config.yaml
n_kv_head: 1
tie_embeddings: false
lr_head: 0.00624
schedule: "wsd"
decay_fraction: 0.771
decay_shape: "linear"
Each number is 128 + 32 x the weight over the matrix's rms, rounded and kept within 0 to 255. Layers, rows and columns count from 0. Numbers have three digits each.

# q: layer 4 attention query, 128x96, rms 0.344, rows 0-127, columns 48-95
# k: layer 4 attention key, 32x96, rms 0.324, rows 0-31, columns 48-95
# v: layer 4 attention value, 32x96, rms 0.204, rows 0-19, columns 48-95
# o: layer 4 attention output (transposed), 128x96, rms 0.65, rows 0-19,32-50,64-82,96-114, columns 48-95
q0:167112159124121134086081143114126105153112095141109095133143101098116092146139140142133114149127152150163151118152118156120130129102146118103140
q32:121166150167144119100174132166162105149116101169136079110141089103078124082174138115131147127149139140118091216097121120119116141145092137110127
q64:107138102122102157182116119141157082125115156133149148132128178125125119095164160098123149165134151100102118159158130129142119088117086111146113
q96:110139139135131115130136147100139122135103095132136124150187122135113130123143132113151099107157167110150143106097093095126119115111106141137131
k0:142078110101097144094140106127079166098168129097143097146076110174189179156109157175103122067124149156112123068169180148111151192172101144137181
q1:154140126130134136092167090105125119147162124121105123132142100133109113114100135134148121122129092111117108126119132149129131157087094128137112
q33:086169156119114162111122133106139178140105063203117155117167119095098094165177102114107101158102139131110158173158109126099145130089126094144133
q65:093135155117101130137151107117135141183107111211136144152148110145147100103156163107125178129120163111115129140137102125073121166104114133136151
q97:116159110083158098120098132141135091137173097116072103125108110105188129111171109141166155115153140127169143161141165062108147113076118105114107
k1:124122153162121139147158072109104076170138169104157117146128144179127149166143143125130122116172173093128110133134148167129106151119139099112154
q2:096162101111120106101129127125128189140128105171118165068143129121108116139105101140117140142094092119103125158154118112145131156115106100129147
q34:165132050121114100135136137152098117113131147098146127109142129138120136147117083139057079131119140150156077092120121191130133090129076146127141
q66:085098142106156126105121166102200137134149105129162110166121101114158096126125159168091125112109103136153107090144131156141142078144103114091120
q98:128210133091124134135168164126139124129147157101126140108167184062096069134161154143085161134117108088096152120167079154177138093139137132158120
k2:125071152129126119163162099127160140102117105133086159071107136105116141093102112102110168120112149133155109108163131180130080118128108178118121
q3:123141118094122140128121148116104161142114131142144170103124155118114098126119129147113155118087113111126144113148136108165128139156125108121163
q35:186059129124110138111122129157057149102120175095136154139124127182148150147077148157120127095102121138194061133104152140133149101114122108088129
q67:148102109097119114096132097181110133131157167104117118106121143129158138171137160132143106108096133155149094125111141164132158158175135113114154
q99:150083133135122140131162123138112166148131114094155153114130127125098142150113112137141104099085116102125120075119138219136129165176131134090149
k3:143128089172127153096118165194140165091160093131106109083101150140123125146093136117092172107155080152093106103156173095143132133146147160187094
q4:051139162122096139136092141123157147136096100176132137119126133117103123127122164120148106126117115091152132156156111073118191139132143135110164
q36:091153158150092105114124117117122122083122132130119165179128081124070105169130146103139124133118157128146153240126077188129148135042115135130163
q68:133114170153108091179151103119122101094133103136086160137092146158111158157181114106166138134146186132159115164152107144138155179148116153140126
q100:097122138167143097147093067129144145130126054164106132089124095153215165177131114081188117134125182162193137152106143085144175108113175158132107
k4:133127082158120113076079124159163188124092134142119140135112154058137109082084104123103147086131138140148113106187115129086154114060105137135121
q5:119093139162124130141120127129135128161114111136115114113168076153155143101116126134132129130129138144132116135134146103156150116116133117144093
q37:131176179205100154118107086104135127169129103193146129104159138102117133080142148121142127148169146146155112102082121072177124100076126150109077
q69:067145164156125134128134139136141119121125084163172105140106136105155139136147138152141102135175226108124148090109163075153147102116141115136118
q101:094116170175086120127113096104148083123130046141133125121090099171194145126153128121207052096142158162148152104084149105169161136118194162136122
k5:168136066132200122146150084109147013055060084130132080078147099170122159119140093148086134133121104062119101078147112119172107179107126156114094
q6:136119114120129107129099114100128118129183126157129118084140175135139141132114115122131171110106108097165120107114184119137126134178124123123125
q38:081155141162108106148152129144142070104112119154087101119093078156177132174095160101188160116144109145152159158129122126156133080147182158137102
q70:096101120109129158122136062134120141119096108168059120142098083147165142146103102115201064119127110146136127114148174150126157181147106171113162
q102:126142135095124143145095114098145093135113084151119147115130138139086108111129091080109141181145088121126108128142175085095181148119109124101148
k6:131181157208163132137088166140185074104121153102144077067198155100089139101128088163068119135191200161125150096114123103127113148110148129175092
q7:151143125133096180106129066109117115147145125099077130125152119079012084126152094137150119200140141148119087123122094076121079133120142111109101
q39:120146138093149156133090132072191106139126140142104119137115122120071167155190082195116170167140164131119133133104114104110093107143126139176146
q71:152182123102114160113127113111124150150159151118098135138128177073053062113178134113067164177110153107081121105125128179077133156157120086157139
q103:129155150068099138138114080079130117174127154151132161135138176109035095120180084142079136227118176151126148124103113136088150154138140121137120
k7:097086182113113135146147131084073128136085115160141117103181147153136122080180175123101164140160084104162152141125113127120136150089098105115143
q8:122142173102159147118111136139129135107085156148121079163072077139183141080125177094125109091155069076188088111182135128207196077106185133088145
q40:111184132087128098109129171161127103141113145171142099141104070126137120142146144144075093160141065106114101090091150120135183111131158151116155
q72:089108157115189122127177131153111115121097129134136082118098100128134163137157084135120066112142104144123145138141113086201121108112125150093128
q104:141150144146125161128111121148121092146111115192144120146086118102137129111168174117118088091130087106069119110109119087141168098143151104108135
k8:109090083054138121116170113157106131163128157164096115109188180155125074143119100143088147097083108119109109117093149168132091136141134131109122
q9:143174194067085115118086134167128137092136126179123148152136163094101097139147132157154067142152113154086052158143090181170105120118126135096107
q41:079144183098116124101116143115121152102094164186134139145162152162171145134136119162165119178117094125154163088105142136166163135177133136111122
q73:135145131137114117114125145166102163150110118150124144109111136139106161145129123135146083098166084074116137134180138178135151163160127147111152
q105:134140154163088136121164126106116144164112124151157096126151128129187147130101158138134164126111102096066117137164133176140084144131133094167090
k9:091107096093127179088134148160138114114089158147079195137149096129131095105138157100121098160109111145158175128119121136084134181141162132150144
q10:159133196140094115101095137126075084103091146087145135159143116146125158129119173078141118133163140114232149193169127186109115135125193151130100
q42:117176089147130155131142151122122135129122133110084124090158146089136091137136131120108125101153126140155127105131159143137145149168178123142129
q74:182171104136128161129150117153107143110098142087123117137145125126136096169115112128178089141127103118149131121158160137105115129085051155106077
q106:119049125143142130062090156119129132096136081121102151135108064120127125118135113171113152129160107153148087154120140108104135105139103143122127
k10:135103140185176100135107128138115112144157159074187127118108116157122112119119137105140143158089104153101122109125107145119147124130182083157175
q11:151130164074113122133208131135149114105101171133106134180105142097110118172136112108105086139090146102139074155170133169167099146170157201183158
q43:124170126159161124134160142181126169192115194131153120108150069041090145132081115088156177143151089199118116151194149117118119110117120081125113
q75:060108152133128112130146151047108149058122100159157119134118096109088177132092175082191114135180135154184135158094126085093136102093203140156109
q107:120149126085079116150126131095078163133116160144129147170164125137108175118117146132068110110089122168125181103109178134088126135172123116152165
k11:092110125145112164122115141108121084180129138111143199091219195143074154121072116144154102138151126135177168069221110083074133216102109130122148
q12:149148123123136162070081157130170127172150085137128099050162097170124122067119102107157169130118071143147151138148196112107131188151204093129144
q44:111071158113101126175142131102146089137179091101125106137094082141157121087139120128123131163131139155163118122133143150173123119113110101158183
q76:140163172071159108165112080123104111143137147117079111109122090101125131132129140100125151101101124089111184174184122058207127112130089161163124
q108:159064158129138097128057139112200118144177127143123118109136082122100031127128103094173175130124125169122135147124081125125170078122099113104150
k12:125144080112124126126122110144033122119167144056131173142179145170171098072127188144145113139155078115178104171140117109089063133129174159085121
q13:114102118120158166109075183130189068158128197095163093164172187144133107110215087254089130111075177130112135169081129172143198121113132109133137
q45:065072172196061184109152131101159097149133164194119182188160151140085086199115110146053083149122200109074141143111086151112089116091173116125147
q77:132086172066140153072106120143179036174124145155122130139127186169111101125156120164073091120119156104108066108202148083115122148113118151119092
q109:115098088088164108104021117114186015124133245188145103131131137135082090144131117219036104111090149109150118132098137126120177034089152102162107
k13:132190155095089075135196100120147108182078093111084164152114149097091154147112083095188120130091173123078143089074180165137090199151091121097130
q14:189128171073166057116150187144159072089125108049121106142143164139188135246137140139121138091132146117106094123121111107178162129207125107135207
q46:119119171182135093132137197152184220061153105136176082096106096104104103163082138143198145120165135125097079125155174149136176133164057079064150
q78:123171110164125205146143102142122196130082084119109121127154087130084129123125130063140098121102088155130155076117118132130109140109135150152187
q110:149117183141156100096166168130127164099134134040130127118149118115137171107081172105180131082136106116110166122130147099115116158152125084142118
k14:128135109104110059145103118117083128108084083127111099154124133118146135096142139103113134130161092126114154194133088067099166041160102149124095
q15:194146202100156075180219162144040229101152176102173131108138147167184118172157128100078083035105007123098093123142234255231082152185058082078139
q47:138200062175177093171189176193102249049134152144112107069110153095096105188065139121120121115106072144151105069224166152235111110180058080114152
q79:100136095112146207141251145132048246058154167100156159166144050075123127041164150075111079127171092134110128107171128172209037127144000065130158
q111:149184153147185196180203166140083207081139199079200166139058109137089140133114175139098080087075088143097151125169190192157071091163085095158169
k15:161175115110118134151207128118106182129177155111131160099046097062094119127143083098138124160080096120125101157180086140125123180124061127049130
q16:107115115126135139130153133151159149111141134110082141146121154131114114147109157133139138110125120124121131131106135139136151125126124143132132
q48:169080185110147069110168118099176075098107121083146118145107127130111181118100119116155128132094178117073117118098138181166155110097166129158100
q80:108107159142115102061238118183136105134134109176098124117120092122147169129124141104135170148134152156127126116169116149146123148104138146121125
q112:141130173080126147113140111120141137148156100108111127137153133170098129111107159108146114118104147129146108159137150116097138152108121125115110
k16:102106124040152129149124106082157134113153154117178124150094144125085118127158110135119192117092148107169103139136126095122132094093046013092122
q17:165107124158139158122152123159140093129189150101101104125136152152138132149123125128132140120144126107149117135105127193132109092111145146133110
q49:122167152121111109078102085078193145175128081166121144122140111119141141133146127095160135166097187129114145173144116162095183164114178131168110
q81:080125180101145136141161132108153139122127083133098210148140099128149112113126140116140204131087187136158179143185104187096164159112121095102180
q113:134139123133149112097107110153131090144130119087097091109135171132139162118157161111128142128123159131139117140135202209124187143126100140082131
k17:141115153107107117144127118114118097107120158132126108160122111153102126145147154155165122154097109135103096157134114074066138146135109110108125
q18:135119148142130147107139111150107123117109104147128121123113126113170138107141127122166095117101132112107101080113144134136111158101123150169145
q50:107126111089104154113063115119086155096109091160094153165184154130141092134124147173118149159092101103142099144087100114133171119113143119146106
q82:140129128102115163068113105114106114110132165154166138103152152142134087113144141166135098143098144108170091091121106185119154120106115103105152
q114:091179091178109180120135164136116145186108090169149112099166134068136131097150144173063091169161127094103118078086168150139145155116156104114144
k18:088125160139140115149175104121160095141205140149139117094138154132113141112130098082105112116146202147140133130198112154103096165116118172131123
q19:156160165091124105133179164103117137113124125143148144135120100093130100093109150099099077115133114096089104118137146087113102223170131125150140
q51:100111127081135145134113157141118126123156079151105090142125163093110057127083147155150097120115127108153107152164084128137128105112175117111146
q83:170124090114117203117099135107071137129114106166106140149164127147132095091137150169136072191199166150107085143137172142158109142107147088149122
q115:116166071105090152123172134091097168112125069167110138130098099089138132092129118124126122156145122144123069104128092090166134099113141157118151
k19:117114126090098129188171154111151112126135131081096140156101105146173175132109143128150143102119117094155129076126158147141145096115102142121131
q20:171132150127142130156175138151105139132147111110124126073127127120170140145087112152104137102133141127132104087122184166148149130177114117135097
q52:094170079122121162127107135149075168117131108175096132111138143118163152147078145157113123130080084157157137124135106114119131132180132121134118
q84:142150096099169194086124113129122170095136156062157157155131132093166136095105131151153122087100111100148114123139141117113146105167155118103109
q116:121118111121120118165167095147122142125137113085153164119136127137141157142102151110139151082102128157145130093141155144137106071149139128153139
k20:130130085133127132102105130148158152127120069183126130087101127098102073134066115123174148130097144152156119147122192132135144102116124128150135
q21:154125124143137141129143130141107137105149102141112129107109136140157148130133108121151173123126123135131141145143146147140108135142101106128126
q53:161079133165125143157125150140140197125152119102106146122152137174171152160099152127156147104110143141151104172173189186151100132140129129118119
q85:120083145141133116115124131124125139144145141109105101119171098153184143116115139147160135085129127149110135181133147155145106111137117152121132
q117:149123217124106115155130150102101137157162144114119151126152181127133158140095141105155162112113166154085149177168160246097134109146105136129139
k21:135068106113124145116133107144155104135098088146141152150078111111088138101119103134105162118138144153087128120136120127102112085189140131145130
q22:115086077089116123122132148085127120146114141136186184140164113101140105132122132145069085123113123095135094087097167137036146110150144113093209
q54:171061081083091107080147151099071157096154197075176182136146125113092096100116138142136157121109076092153166112149089189114156079128096107080146
q86:127111070123132108072104136095084075118111128136131083095121104176145156142123137181073112151185155153098094048119104123105072109144175106200159
q118:102155125113107153109107116136187155114103073141112054134072088154176180137120145093074179128089157092089126114139146108120140165144096121105177
k22:142130170118124091119150087126165194156144096113135175151132122130098102161158110064082138096044122117151133126052118220121086094155168111058095
q23:152103135148065125125092120106159097125083104093112057133156129179112122107170111109147117184196226092149097139123192077175129140087176158135117
q55:097051139175142141126097080067173133167141104066092091124104105177108115087169106126145157149157146094116137251208151196105131134113131130136130
q87:165124095187097152109110097092125155096124058142130078125085086174173152071099110176172140082143175087141096187104103102130024178087132143170147
q119:182103151081118080156126087116145069149107120091093112105111181123041107148116160128091126147094105081184133189156132179131185165115138206125169
k23:134142111078132121132135133136152204115130130110129131097139152172193143106116111163168176087129058164151129164081090131153114185180119141147132
q24:131092146166167160141133118129092145073185132101125129089145120108200165146102112140153142098089099179141183157137174183131126111149124115123124
q56:118139088170149128114140168122145135086124140098120098094096091114143128098082128128145131108138127129129126125149133129113120128116104137150153
q88:136141138138162107168159161100113156086100208063088124155152119133168160101119150091158074092117143145108113137123172152163067122161147108164115
q120:140126118134135116157163109144130138088129103079108137102086115145190145083060131116188113069147166138120130142166138154172074084078129098149130
k24:123131133139116099160136083121135115088114152093131136140104129112108120063127106187156153113140118210101154115127115177119080137142024115149168
q25:131124152095114150111087100098133067100117169131140109158150118136104091138144136139138097146141146105119090171119118170108111078061111167120125
q57:083118139104171150143104134136183114094110155134165147162126117094098073086108110130085111160116132129111130103104143116098142085101128107116139
q89:156163109108123100110107063140186110141107113168122102104129119134131116110109111105134111121136134151139118099121123149177110111092096131193132
q121:106145123097135119104087136090125094126103163136142086138167143092096142140141134159111103171092116146087130127073128132080123134147101110128115
k25:176145056160129114158136142155151015123142255129169112176161152166072113188201087117069119170088108117147099109110079119137170091084149116189132
q26:109137136171119100104135109143121134131101062157100127163133087096165155097097099117155093134160097170083119133080108037121144104154190119156113
q58:109128177172106106097164121124086167078159126141103102133098123126104165130157129072148104128118163149094124129214083115117088181099108128173140
q90:131116114141071105092118149169087150116120104092096116119193087145229121121143146089107096163110105158135112175193106083108082178157189167154109
q122:125190179150092170132105134124148171140106143170147089145121099130108130134138124089130091162125155117131105105122106166097064162137171149177113
k26:196126155107088124155092137143201083124168139112168078123133133124064103154187114143120140166192131134099145056108138122103133136070179114170189
q27:099129071063149134131152152130178102191160166115066089146125136081079088157143109122065182120120173151139132143146122106132104065158079100137111
q59:115085096099108083096128179136185138101119117148173106154136102147128058171115152102128167096129090124157148128129108093071175110196111128154089
q91:116116125061120125146109097152134119151141146156127135152127131138137096145147123121147164092083074080156096131127105147060151122142118166105108
q123:113119111107096121137183107133110185137165123079100148133138113133108091094100125048118180152129087144108112103137146170107084105083118114110135
k27:164089133125146098133121134152074094145124161172102093093169140081118057154149096127137054135094110146114110178144131186141108120155164151098170
q28:136079108095128131135152060072046128076121123164135104131179105151095085115180138097093114096132023133087130149117121145153052125164100096124179
q60:075064099142107193158151140119121152112110165140127133125138103148121078089128149118104098147127135104139109131082154126121100111146129105159164
q92:151134152219118130155097144155083166139110105089112156118147145095122138195124150062124128145160127125115128159158136068118065157157195141143134
q124:138124146120148123128144139170108174162120074159073134160113125137131125151112121134109137103110124144068095140098154163128075125143123130127131
k28:142138143124091127110157120075128128169138119147064162162157124104169206145122093168152131127101132081094195139150166159122117130135109198114087
q29:133159097169190094074142135093051152133106122158129181043100112145190201119145137195110150111142092097127136164103102059119255165212167099157130
q61:202176084165165139115158157145087185131204150165157110122111133117142167157133120153127122104099105144084062102182117109114146111194115048122194
q93:124092147102132120093153134137101238107113143068069108164106113111181153168129194138165054039099165119190114171229192153205138142177037157112125
q125:155058113118134115103142145042097186127201106137124150125081151161106161173134199126138143149140157118162091129131117237149139132194076108161145
k29:044113152163219127107166135169091199060090108164175112118098129070149120116102149207125134106120088101074166106149135164137130187165126139092084
q30:117082171173087132157046097117135048116093184060111126154074058138006022144174113119016060181128160104140102163064121075049098123167170141062211
q62:194038146087099170129012103083174097148113149109116068132133123139145126106065152174208092156142152096159024182142050067094087088132249061143154
q94:133068128081111215076029051184163103140168107130144145132146168205159160143132075105081183139111126148142139140131069126054140139117190087100129
q126:129124105104141077151110172099102181049129110127151126086096116066229237150144107098129157077153104144105123096155203063140173120082126137147143
k30:162121113074148146093090130145145128128140135109145122134092133079077075091119191120192146137144037159176110139114104114129114166194101144199163
q31:155089126119100149133159141127136171108172118163118101123078148124144133081104132110230105108149146135117168139138072198145088109099107140126142
q63:127108111178105154146126089109109113200138112123058176148138193087125122126126049098083138177156158185124168134131111130151060096059137181127094
q95:087103159095128085146151084146128101188124181142122134094118094162197058139151138166181101152144238121113187148139134006130116111075107116121137
q127:087053136126112144212150123119141121165215147182112143136147128100124108087126154052170128127180142137132147154114077096123079115113105136111098
k31:106170094148090097115090144161138115135160093119103101115087117104044052103085166067119205146142114171077133172164105166153118075108120178106091
v0:189152109112165059162098110127166157168059159200136121099170123221129155190122069125171158115118147108111085082190077143203115157154110102175171
o0:150102083128143144173070145108157083138167083117139162116213130121114155103090109196128120157127153209118133175113124148077109165152076138191130
o32:122158132110123101155106112153117134141104108172105119106084147140202107144163100131191161073103104121132135109153103098130164134103159147106104
o64:071148089165122127071141128160128144129137108159190098078081092124167115099158108143137153098125171182122085125174102121092128125147131067159150
o96:109127155169147110090160099096084148150153154119172144169175104160160176124084152132091098151105189167103156088084149130161114157123104109148121
v1:141140130177115141128135144123118138097163135063104118059108121149165122152127179163133075165130128123137063159139099138083157178067188134139170
o1:130130088112152159055127139148093127129082097097098151166136116131058107098090100124099164125188130124146171102074104063121088160131128129119049
o33:069079163142211140096112096090141175159169103172142086095128158147218171131135083121111123158052081098163123096147156081192129126149198146150170
o65:144164186105124081159158098085129110108151168155163129112094055063172111169114173102157099070160175098160096113134129189101132101112144126077123
o97:120164067089096105185181183137157088165110074130177141136126159160100141084172184166120142140106139137054127154122114178099159140154097106162160
v2:148144117158168168109121120134159171137060155126178081149153088073103125086084127119181153079099075156107066105137134144091112125069152136140150
o2:131137139075075085089084184122075131101161160084129186076114105179089170210116090167109096115123174099128131172119132109111131135102127115137148
o34:186139144109191101150221139151116130157107119067145154093139130172186142014109135072117111095147088149157150106167168172134119127110119068094127
o66:129114116103170199135097111188199076167129120196148137133144167102154112113119132110131158120080094103111135071126114164102126162124178143099124
o98:082130127206106133126117106089139147108151086168154063126145069068141125103182127131180092186144162151111140139102123086168116115128126132165133
v3:118146061124141131143123133084123135128089161050113170132154102117114142155191208149087156115146060165188172129142088104148120151142111133175130
o3:160139147099163104097096165096134095072118154140131102124122181112088104171115149125142173134114167115156103143130098158091107103079123173158143
o35:138078122150123118204105059174098174122126186068159113150150122133171115092109179128090147136089019181125114097069076140155148142190106111128176
o67:172140066119117087159105132109170135123104158157156160075103067101063148102139074160144122147147159126151152101169129115108085087112122148108160
o99:141143146126115156099177112135133153150128044101050167133113180147119086165121103083097076122145151089124141121130204084147133113067118095109046
v4:110080101104150133109100125176058099104110110111070139104113149117096135158097105124111155102145145131165076165136122170146158107182085167128134
o4:098180112086138122054146148172173127202126124128146105121083050105134131105061119142106063157187172082093081153165137104082129128145119118084148
o36:143139176184143197144129061122065122108076077128109197146147106117171110105119156163132072151183101174127148157061098129135078129184106166163096
o68:066099153088147092154093139102117117057128128057102178117136180171115118172114114143187189127123106157155171130114142129184152193096079157140114
o100:178136150113063115184179153130137166173146136188177075144135154107182128127161164103069156133056112096123135113129167073123148128135199099148152
v5:103119158083113165125113140212137167186118120150151105115128122147160013155128118052111089145134123085142103134161125144122170144111100082179108
o5:148118135160180101188124147098074179109080120122140166111123132167118162114138088140113109141149089165099155172124150102156102081094123126110115
o37:092144110140097136138091105075196053120142087160158138136127158049079084125105151135158141109153175072125107178124104175111136166138113157153122
o69:087125190100123144115173111118143157114105150151055093159129111114174139085178131114137148125116131130110136129147144160184135076166156146105136
o101:165111141089119129130174124117131128184156225084131067086111138123135107141154152132062153141070132150090100105140149181159153170138090080113170
v6:111208149095168170114168194162060149157159126104110121125153126202151082215107117067175139184139096172103093083097147134087130137180132124090043
o6:143064106171080127091087109045141093103135106148123057118118113130144167080098091173186124105205166117115115197111131181156105079120170107130207
o38:086193116074163202194165129145112179138102100101085154079101134105084108186160177108088137141107122139165132180039141094101137120148151115100072
o70:180133141140153116170130104188117157172119143142138145154109161146112140119161144128168103102103136152158123010183111164095145148120140124100092
o102:114090124152123109093084125144145146123180155135166177168147112102141102123126035142113138129129095141088117108164109134117094131153096140174161
v7:098114102119067158113112181094102124079142128171139131145119114143127087168127134131157155112080150116173206139165063092070149125138131120074127
o7:157135063141137122194166085145163144183105152109098170132144103100102120085117142121146110139144089113155114131114181093112153095127124102099146
o39:128139114110149096091111150112145108130160095159122076155163092155128163086163134065128160116119078110131160054139079099092112164076134136153075
o71:074042152161173125155074133086095131045149125116194176154119190139068068137112143151133100187109108131132170186170102179155098092166117169136167
o103:155142147123123170097153146173138103141099164083112081092086155154122150174168081140116139112134196154138066124080190130162144100110172136086134
v8:090100145112114132148122154197153190118136132174163187164100142120150089118106153177102117037108166119103126161101105091098120141142110108137130
o8:112150121134130185049130137092124074148142057031136097136128150114071099133158129120190151141104126147109057094137120219097133144099159153132118
o40:146071123172171097180129129186097208107107111117165156169149129124174138144144162117111161146099082171184162106123138153087116066136157101118099
o72:155122151131105066171110100089148158172152176175055128113135131166125163135152109131077107157113126100122145152113142097182140170158075159156151
o104:132123150117096128142136137114138055111118144180149090095089151149102135134093142102136163104140141093123180186108143114144140156124154108093147
v9:097160092121118132140130091129094057163152157150149146141097169123141121097056101107145105115119111167101172161138096073102138082136177098123159
o9:158121122121110102086139142138143151073140066082177149102163103175101155151093100146110095120130102107061124140145162093129070134125108097168137
o41:091164141126076168107049133096166156163147183089105117090158125087176149158115111160128163091078142128151110138102150104135108114107153124094124
o73:092134137137126091177126102157134128126136122117094187137112168159135094157089136101174122106157143134132171157166107175127220126148127133121145
o105:186099158122138158158175075133134107162175154196140116130115120102123097098163091095118125167119111161146081108093133146158078098126144129154079
v10:103089131097056099141136154151102067179055138108179146176131173112157136175140171103156110102155085071130114115085141137151129113119129069132112
o10:161124132154094177126129113101128173144138109125047111200152111151160153109141116078138037117158132104169101065179121120120073140126138132112133
o42:099118126097166060128110134093101126056117118066151131098108198125102090215147117133121139081120133084107087204148135184089121075164071205145109
o74:113200208117138133169129141122131138126090178141111103096087116139110133151098144133127175157077146127098119169136120139173133130048131107119147
o106:122018092181088164145137092109157125130166144163164115148146097093151149062095095129121139145120110194167128094087137071200159124127145089127138
v11:097103123077150148136090087138091129147141103186154128131104150159170116092121109116115110106130080122118170082162101170151072059133124171095194
o11:111119088138153103133123161145134135131161099081148113117130113141131137119059158176118115122130159142126066090165106153073135129160112132190167
o43:125208196124109149096099116164073113150131175198088082139123179166146158188132134135182152134121179148123160154122123093135155155136159147101092
o75:192160184115085129168106138105089127156086135123094140168101172091076121141208089108103124124126143132117138109111164202129088124088145162102156
o107:117067128169144152118185102115147129110167115166181191102124120089147081101136152109117149169123076081120107156136140158143142101129109086064087
v12:179183112207112038183132175163103146126154172112147103081097163149128135119124111108137125129146163143073171097148103144073105132084095087169065
o12:124105098087051222162134118130186099135092119134094124096085137118176145153198096159118133146153149130151132164121203099150206109158097117054137
o44:186097082154180184113154149144134172127170076139124185138168073137084124109119108143106145118135137109159151068125089070114079117077135103154062
o76:105106106182208111135083158158075130150123097161133066107108134126179135094106130125149128112134119113164133110141157167170059098126182147130166
o108:096141143159060091155153079083146140142179101107172129157160117116154089132176173094156089132125104162115080153117087178102118196108163123183116
v13:138113148141135123073080164082164176150139137140118178061145169134104132207153109066099097166146184163143097149090111154161101152146087150102203
o13:151084062117057112141137145155142124111150136112168137160151158131144142124108160153086147130059124153150135139131159153131145121098107111146115
o45:056143122117120086180096075144128124170171119133136121097080087154132091141172130194157170166161141146099109169027081086075136157192124143158157
o77:129143166110142106130146182091157070098112109102138127068098124146175165150071102141158161070143165124128146155142172124163079138111152156131167
o109:162147153137159211109103126161049117134091092147090158175136108107141130113145084106123094139128077081099124061160080103107162110164107144094078
v14:160113062122124165106051165133126104163106102119103081113162188126155109108143199133141148136085135106119145105215164143122122090131141113187159
o14:092100140197116131160135128132181136136068159116115164136131110186093127120109077123117090136152126090130104126170152137174137133085136089086151
o46:173209120128112120114170148201118130190154134142125097102187100073149185108141209090091120089146080094125145186082124118077120112088136104128129
o78:111101123065086122089135107168109113162136074115110152146118124106218130086134077163158154120077140166096149071125144147158138134162109173145157
o110:130146127148178171145098134059136147070091107154176081138102122140110146148124154127130102128159170151160138101119129110097083138128169140126114
v15:160130127154149129156155115085113112122158130092174144164158102133132129105170075120109133107137146148200094103148155102125116155095082069158106
o15:090211118120116101084069144140133137182089100158124134101180103120177116111126157131136144127129111114091104154130062180157157137069124165172115
o47:205072082148130159121129190140150131063151138148119138141148113134068152106060119126121102116150168123099185129152162129086112102097091092141123
o79:158012163170177154162178146152123086117174127076164109127118138149113134130108088138115170146170086203110065084174147089143055101151112080128124
o111:083151124052121119151130064084130099144118156091119174119109155099165087146181106147122112132056178119156146148096131055157164129169114147157127
v16:098097120115131154153119153115132093128091209112115116054175153145177102153126099077121110076198145153126197109138124148141192107084129196136077
o16:101116100189156099087149145131129086136130106173192117192129128130111140154156178139160148217146125155176146116125132088133123178141140127091106
o48:158183092102135193130103172219107114137084205153086098092107113143111106097106145156094117090090118068118144100168130141158201133091126148143123
o80:142107102072137127149141129106176112190138113098103187082127099081213148046160083109135110088131094117141117102130082060127118083123105120099177
o112:125154181118147120124134065110104175115142139174129121151103152088122075167155145113132150133148167121105091136115169194131093108141178122124108
v17:172163075096136120119156138173116102128114164182158149150054166120103159149071097112154169099127148032163143129146124117145102160133106147056107
o17:111123072189137148191138140138155197159119034172110142081157104109180120091126170150093140109165069177135151203135115080113151138131190122194150
o49:117076204130112118112145116128150081122048188130148077157107165132156107160203133018146112188161209125181134118118163094191115171071099116083141
o81:138171123154104131143104102095098175106167193098088127145111117079107124072134090196111104120162159103109116118129102204137091088171032170082133
o113:079140118086146149097144138136117055139183102156191110117167112140145100155116136100191166136121108163118137126158123104134120150123192107172082
v18:154181174085089165087101149136168124135171165148154123165164117136131081104154102140129095111124185127198125164092140118139066129108103129100144
o18:115118123114090095102147103107103160073133137095148154109202083126048169113107045087089123124081024123100137101176080116173155149077129124167101
o50:083137162111174195155138138154168099166110081140156126138072136136155068131136142157195153185181191129137128117090144066123129134177143107074131
o82:195118083111102157122133143129118124177176121121121115177124159129122069138164189125125076107149159094116085121101197161129090179173143101145142
o114:090126129173150075115112084088121178099088170125126111049114164131205156121136183143152124135090129175158174160115128120180121066064101155132150
v19:132104128128172146131182110092114151122101083121186126095147120085141177158185088154133069092128101126136152181164102133175099144115138122113133
o19:150087117149113094117103101149129107161183194156083118151132164132061102151160109155127161188111183157115160175108150161125162116130086118146076